From a checkpoint of a small transformer trained on Wikipedia: no biases in attention or MLP.
Each number is 128 + 24 x the weight over its row's rms, rounded and kept within 0 to 255. Layers, rows and columns count from 0. Numbers have three digits each. The size before them is the row's rms in percent of the matrix's.

# layer 9 MLP up, 640x320, rms 0.0795, rows 196-259, columns 96-127
103:094132133136162099183160116137132131163135135138107094162109148119114139081121132131105113122138
104:121129131160144095132129130125106100160132149116149174120123109101115170132106107131195140103120
106:128121129083128123084156155134169136128151189138087114104135161167158138113138111170076116149139
101:154163116116140139140163112126109114111120100113159133120087104153146100124098148132151122153117
097:140079150151111115125123151121158142130167110122117167168120122084099124104146133149165097115061
096:122116146085120109138095156112110098122146081154120126150120103141137131055120122115143153093103
095:126141143149105152142151101081132163162128140086128122119121160123117132127109131164099127161148
094:120187113147132149123126154090146128119135194129125120146161112124108119090126117154116111114126
110:136153099182142122119143160165157097125099130133097152142150150142138125135153142135169137106080
101:101134157131071100132164151143129095116103103142130117099143125136101112150142163146123109145135
099:132137158159109142164097133124106104126119164143130145104113133103124080090159098134147122128120
098:168141116100165154164124105130086103140135135115159145137156113136150171101148151168136133165147
099:152116122136116137170157091138142128115078145115153101140117134118114139135125152135108076153141
103:142108141117134112131065152137142096154134105115146093177187120129119152133132127131139122153130
098:113108109132122154169113106143136093138131122135104122115134112096164101123145181148135129147147
105:151176073108129118132113093073141113144137130133130112140152123100158104118131124115149098140149
103:111126132113140156134182151102117139116113095141090147143147153127167118110106101115117097079101
097:134156121131170136116137106123108122171133146106084160146136122127164147109119116191121097185104
098:161122114090116098173145129105113143156126150099104121171122127127105146108140148115109133174161
108:082128177101138149148103145155115139150166151111157096136100115121163110152104144104127127099148
096:147122123145155100091166100112132061144119085124145159156108185126110142131145134112092117127124
104:121139131132138178151115135127115138139147121128131131153151124129179141130100131130135161098163
084:101149134159148095132173126162148120122133127182147144091134115181135143194140117105084085151079
101:143136088142106109149186156147151147153161121141126099121146127126126100128160135125160141115117
100:105156135118101140108148129105135114128098171074135175048115138119106187096116093159119156124100
098:089106119097107124181165114155083119083150143101104105096134090127197071110126112123109161079104
097:100111102134134102130095110138144125140095168168155131146116146093129123115115101155149087148082
102:114131147144127112142121161109136114176133119125099112099169115113164116119128113122126140147115
097:144114136147147143161071115103120123125114143150180132163102116138136137171117119165093140112127
098:144127108136110155118162150093146135134107162129125112143132114132180125106142122074100158107116
100:152141146162109108157126140090162117178160089112115163133131140139078127116124117123099076098128
104:136112126103095115106146135110136128133173126134106133163125128135121125087150075130109114102146
096:119137132123159111178158161154118119106152135130100165158145109166112137107140175125136105086113
101:136110147124132113096170085149116098121132119115148123158103143127107111126141077148143134117146
101:119173148104169176154120168111134090092142105100098134134129120176145123167114169178130125091105
100:158124095142152084121119167123129141164148120110135115127129154148131092126123141124167115101049
094:122162168133144100103149153133153170099106118157110125115152117115136130175164116135122115146165
102:085125176132157099139124078149117118159131149078111115150146125149110147164136125126142148178086
100:141166103118135146126158105093142152114132150177074124152152094124114162131136142139114155151124
098:127159159129094169126110107169089131160127091112133126144117102103121192133176177112122124087135
100:163170166139114124147144143132095133145101115152131175088141112121150130099142100155112111113122
102:096113140091129112122152139130146115163152123126086121107114125163117096155119134124105110124123
109:145110119123128127115156119111105154148113141151143137127128124138146124153106128144131150127139
097:106114132133121167155154145140130124126124098139143102144111150139127081115160150115117134111092
098:106146110095124121125142156132124143138119135147110127163168121143157131150182117086109137153093
097:135118142147110158125120144131142108071126178107148131097147149130138154144138126167119117106102
106:083096143118142167110114133124117103053115135138143150096106117158117140143103072117114120095153
096:102077150121145132152132118123131115119134116155142129108140115124133162115113087086104127128117
097:125127128145142097123155110130132150154139129113155121135130094129173158127110135065138161113139
094:158124135106112153155144158144129137163131135098085116128115118145060158090109116120140119143121
104:131142151123159055137142138109113116082090121117129147126173121161165111096138122146188094154147
103:164136121144121154103128110095122084149172142097146148160151154096105176128142121102148115163107
096:116123057097110118133157152112157125136136094109097157148130115126107095098140101139119109128138
101:117175057165134102132171130128134144127079161185109093176112180065129136116170176123103149164133
101:116135091107130140159163096194109097174135156131134112164129129160104081102127109111147145137165
105:121107153147144145139131109057173119147168127138142119134134110084124159101130124111089142114119
105:117127129168109087152083158126131140086124111166143160062112123166141102145140091101131120077122
104:142111095196112103074133106119129151145104144168133125147145116144133111142113102131136117133117
097:156133159129156097113099213128147098125153121111124145173134127125134117128128140133153151145116
099:112153100186132111110134092134146108113128160169142141108135126140157153120162128125153163128115
100:125109159166157152152170128122145098109138130073145123133116113125099118103141176134116152109123
102:144100113095119129143113118173107127121188137127132140089134136150107131084155130106097146099103
097:069112144141103128128133094156094137093128136128106144117103121133119111167147091125091149127114
098:118097107165155135107148103098128140093112110150113132162129171138124117116165137144130179144150
# layer 9 MLP down (transposed), 640x320, rms 0.0725, rows 196-259, columns 96-127
102:092124150147182116124131123145128100160146125121133098144101126100153079135161125102147179138153
105:160151166094127125121130149138128161167121132105085191112144159141122129115150085115106122136150
101:120073184113165125073125148137163123126160092123124075129136169144144110124125097082160100126074
099:152093122108097147143141117134116138139113117122156103150098137108149083127138136122116146109143
098:135114145167096124090128140119102108082149121162123173126123113113173122118114135121121083090114
101:107109133098131149153135148127121164140160150086134143124133176135104141097138145101127174123130
099:104149118145130138151127109138137148127147136102096121112105116113154165105137119140160125137126
093:102107141083141106134155099179153126084130134165115138126138126149148073164139145099121112119115
106:165162150126132119127120109129113149143085100095107140146146101145148130150142107138130136120132
106:122095139133154149148165103129129105106100154090112096108128118138131153163147128080123113096154
094:101136154195139151146114114107151146142109102100122102126103118128082090146137124108146126102114
100:126158121140090115119139127105111115136101119138129098128126126131162162161114151149129149150100
102:088124104128127101154154118140182145111091129117132122141221097135144089139123126073119087089168
103:158117116143099180131160119135135093080129097144114143158140091154132108138140121111140146121130
099:132125186126096177149137138149119141128125105116176133129154145166130089096128157131161098101082
102:102089134157115142127139113127139107150136087119123164117107096163110160141105169111167122087169
102:096095204102124159112127149115143138131113127143123133126111127145174127160157169093121136143139
100:133114132141112128092118115098107156134130135174148100102154143127150112141128150166104107136143
097:111096148153118120126138103117131155151115120140140095115131154124145146143127146092142106158111
103:111157156092185096145096135112150118126122131153122125094123102127111110161131156161132135104115
096:136114151130158104173117105129112136130167150108128119120142127139120138153107167134164157159109
101:116121168115094109120111147151100119123134138131123123142101115143181127140153149131161134128105
110:134105124087091133129103124092092151117078125112106108139122147103136139040126144145175150080146
099:173111117131111163106104127115172101147130125109085130128152142096153111091138114150123134110094
097:178114122100129109143155117104178106107129148124140127127137140101126104133152090125073135057102
101:102094163115113150180161137129110156081120137118093122125124127142132147156150128116103126116117
096:147134098116107111156107116131147118117137128147102117142134141131101141134161105154082146153154
100:147163109189121083127158140141151106151135088139139116102167147143171123151112105101151126109171
098:148138118106131120135103128100181183128127100165175152138109134130139130143096119098132134100144
101:122142109088125114092195126155166110118158136118136091109119135108095147142129124102126128129137
104:130140127130095133170087095112151123129175065110158145121150105142116120134116126083146103136103
102:124063164132084132150122099117154144147133131111127105120148142136153115119141113169128106133156
098:150095108175126134080128098133126133102107139158134145169128105142129110111098135153096155143128
099:107115120135117147124090144113147129149138147096122134118127176141123105107143146100097143138144
091:109128110104084123116072099102115127085112108109140089129159164097131176129131112136176121124145
099:116090106141145126126148118142109127137120139114148111115143124151164116129092112121150113092138
100:124120121144067151142124119124147135095159140165094128092136115177133131133140108162121131156174
101:121111107129106156152108120179114115122181114163121104092131167112105125169154113156117132148112
098:154099134107155144116150085118128121125126138123125142102155136095162186129125137178158138131162
096:128148125129120132133133149076100130136167099129154139122160119110127106175126118120149112134097
101:110111096128117120125104109116129130110138078177170066133107114117123131123110095136064167180137
105:091132152128130046107120146121112120091157083186112174126117129130138123148120110152146123142133
101:124140118148136108101153134147097159126136152138105130123144148089115106143126176134143090116143
099:108111140118164145120113116102098121131159095116160080121128104149086133121167128140114129120153
101:156172153145153130102149131092160161105124129127129109083150130089164150129152134152161125087089
095:183151158160105132160115079130082102123129129110159137093116117149118158135178126113106106114109
104:054136177130176135095086123128123147155149143148124137140097113105127106136099133131123117113118
092:143126129156126176154115157097125141095118067128160132136160149107082124156091107069105082109111
096:117115123141108114145107108149144147135159146149133143094123106120101080129103103137123092126108
093:126125129128117144108120162125125148142105127104113174101132146145149161147123138124117127143118
101:078126119140113119191148135147109133162112123165154133161113120115121113092134093141136130111106
107:174132116132161093130160150134133077131167140167157115112147076135134168127154165119115110129114
096:120103091125176129114122164097131152147128119134130097139165166136126054134184096115087133112132
095:139105131137112135129116109099134125137131130140108151113167151137124115134113155133130155154127
097:141122107146178073141141095170126158102151092113108111134119134129113137150112140147165141126158
096:102072128199135165119121133091113121174050132116170135083132149164138123095121124121116100126124
104:169095138127123078153134110184112112152122135111150150100136125155119125154136088152103121135080
101:108107131117143103151120110136110160135153101135062084155109129131144170133159122116150150147130
100:142163127108129111127130175120141095143106103136128152142162129128117127116124162146133151145077
097:125141076151123119120154140135157110155125120117107124107138096123123154158146100115148173106147
098:121097107133136115150156170132159119122097105178139126153093160100164104138163109129123154165132
100:116158146148119095118141151125073118163123141127103144098108125133166123119109123111115115119151
093:138106130141117097083121119100124169133114115133148115152132167101118081107174161144130113117093
095:128140149103180108151151168129100127125131138130149140116160103120091183098171167106098104170124
# layer 9 MLP gate, 640x320, rms 0.0779, rows 197-260, columns 96-127
104:100187153125130129108116142122132134119147180120146143098162131126122127164154091101153138130112
099:139077135117119089134129062116145123112095136137094123172151099100118105153130154131139107099118
094:100141113151109141134156114155126102117109139090118150109147099129163117143119145136136117153121
099:159123115101106122146125081147117125114099113138133122164141116166170121106132081119116103120081
096:131106145106135149121105131137144163107115170098116128067125129096115097117113128147128133089128
099:078108105127160146169156111092180137146145172108062127149122106099151162127121131112150118115099
100:137142134138146068114131145136142120100116137143157124129112132124133173162138148162103170120094
109:138107133088149135130105100155110152124128116110125124148181084087133127108072094170092144141146
104:098118122120108130119174172131107111109128088132115141137122111144141138169162141117104129096126
099:134115134138129133139113091096142102149132132093166116209063130151159115100128131125113134163133
102:147129145126147114123156095138127130131111129106106146117120139150133145140099131080133147137137
099:105108125146146123135120097125153098113076094116145109083108115176122177135146132129109131126118
102:130124141093114143133164167143182121140115105159151128107163131120118135125132160126095151120147
096:108161104127147145108123104094093096125148110159120116107169134163192135123153138168093163135106
107:087097124111120167158141183099108127142132111130113148101147118114116102130086137149123085121132
097:140094147119136128122169106125107150146118087132124116110120138158115125139129153106116094103094
099:154117136125167101130128104105132073105117107124170127113127105079145114121134134129118148074124
099:151106175114116141108098061095128095060120110096146148089087138072146143131126093112104106096100
110:124113121108135087132108130123154117136143138095122157140155123133127141144105065128097094131130
100:088137130131122073145140105133122133121137096144101110126106134126121151121117137144130130125127
103:155184129133129168124149107105116132100135157143166146119117145114159083098123109129083129127107
127:100159128161118112101128145134150121127180111137113113135140115150145134162146107130070108161113
098:143112142119206088127109113161143162116162099076103152107101120141158171103138116116117111113117
100:144142112106117106123107127104118160108146134097092168098161185148126119097129161165134107176170
094:098154152124128130091151112175136118107130126102135125129142132118111136130153130125086105140136
095:166126126092164079135137153116119170128168147109154123098161091122137134113128142135156147085146
101:152172125148145143118122116116077114141140100119109149127163122095120111134111118130153157096107
100:104114112104136134128106111164087160099082081141159094160139096128127114120153189114111116096126
100:152114152144090147158092123145170125111118148120121155105120105129142097177128137102156128117112
106:110106164154094165116132102124130099179151106115094115169112087133125140107101096125141150100157
109:109106130088163123114146113105154124104095106165144145150195098118092151146103148158141104079155
096:157140119129144144163146139147153105139111173128148118107150129123158154101120113104116132169163
099:165126128186090130114124124110158113110136152124098138158153151153120136127123085101122128124107
098:165143104124139091144122135117088139145124140122105116131120109103125143135145148183119090099121
095:128140142134158140134109130121120098158190148132123121145116141116139100128135111131138120132099
095:173152100109145139097168114158098096109189102151174116099114139132174126120083113128121133096118
100:098132138150167097128108134095110138125123137112150104127101119117158098142113124094144135134134
099:103116135139109119147159133116099107104149094127147136096086125137117115114131162110137124150122
101:142114143144095118091098149122123112150098115111091164152151114127128129113092101125112158159150
099:136114125122114106139176070147137082094118113098136104107111161117126157138144131142104134133128
104:155121140113149123098096131104124137130127157154080136144095109127102135135103190125105186096150
103:152129090138110138054167135172108184112120140114094140128119123134094134163120113117174155100158
100:150191128118165108156111122140133115129127148137088165142124170121109127151124101144124186143110
096:109159116098149145142156124091142132174131171146138117099101153106164114124148157131134140115153
096:153109152108141128134132160112156168096160126151106125137160158149148104146114101193134149129145
105:142151175146164134109135105151093123138167129112133154121167066132127129106147110077126094124136
101:123123153190106123129105167145121108120108071138140148155126128134114119157184123119146138103152
098:134156144142115144114136072113141102125170144118105095136136120138068107143116095128152129141146
098:168137169167130143161105122147172136102174108095101121149112131126116174114151097141125147119153
106:120122151091160148098133111100139119173161098095170161122127134163170138121137129125106123142129
101:143153172138099171136120109136092132119114133152121107109160140089137099123111108091167149115112
096:136111103092132113137178139095111106119118171152120136131122140138075106126137144125158101170138
102:151101117080115111107121148102160133114158090110113132141096075084125170123169093127133127112118
099:124105147142107096133164125130094138109137191149138089107125078162088081117132114126128123156132
104:137142145092107109107149128116173153136122143102147176118124140115159151124153119121077100116100
103:087141184118157162145129117130166110136112136124130126110123105126140093123175101125127141118150
103:082113114122113157166160141136166207132135153122132142161135143116110112105147128136117095142155
094:147062080147138154152173125133122143124090141152140107107162107133137145098146143132096118132127
100:123101131108076139187148160157142115103131167139171123160145090095130142146147139137107171080136
099:127150147116145098081114131123105142126127113114141119101118141119124127105147130161130149114107
100:134090160074125143163127082117111149116152110151121156129123155118136127125175168138128080106135
094:109192141109125148070133087159164154103132156137142130116142142138128124091124068078141131095113
096:171117096159141124142167156086145155116139110126132120117126107129132100107151130126099111154138
097:141100087116157151132119120140177133141119121110138149124109113151120111119082138152165109092136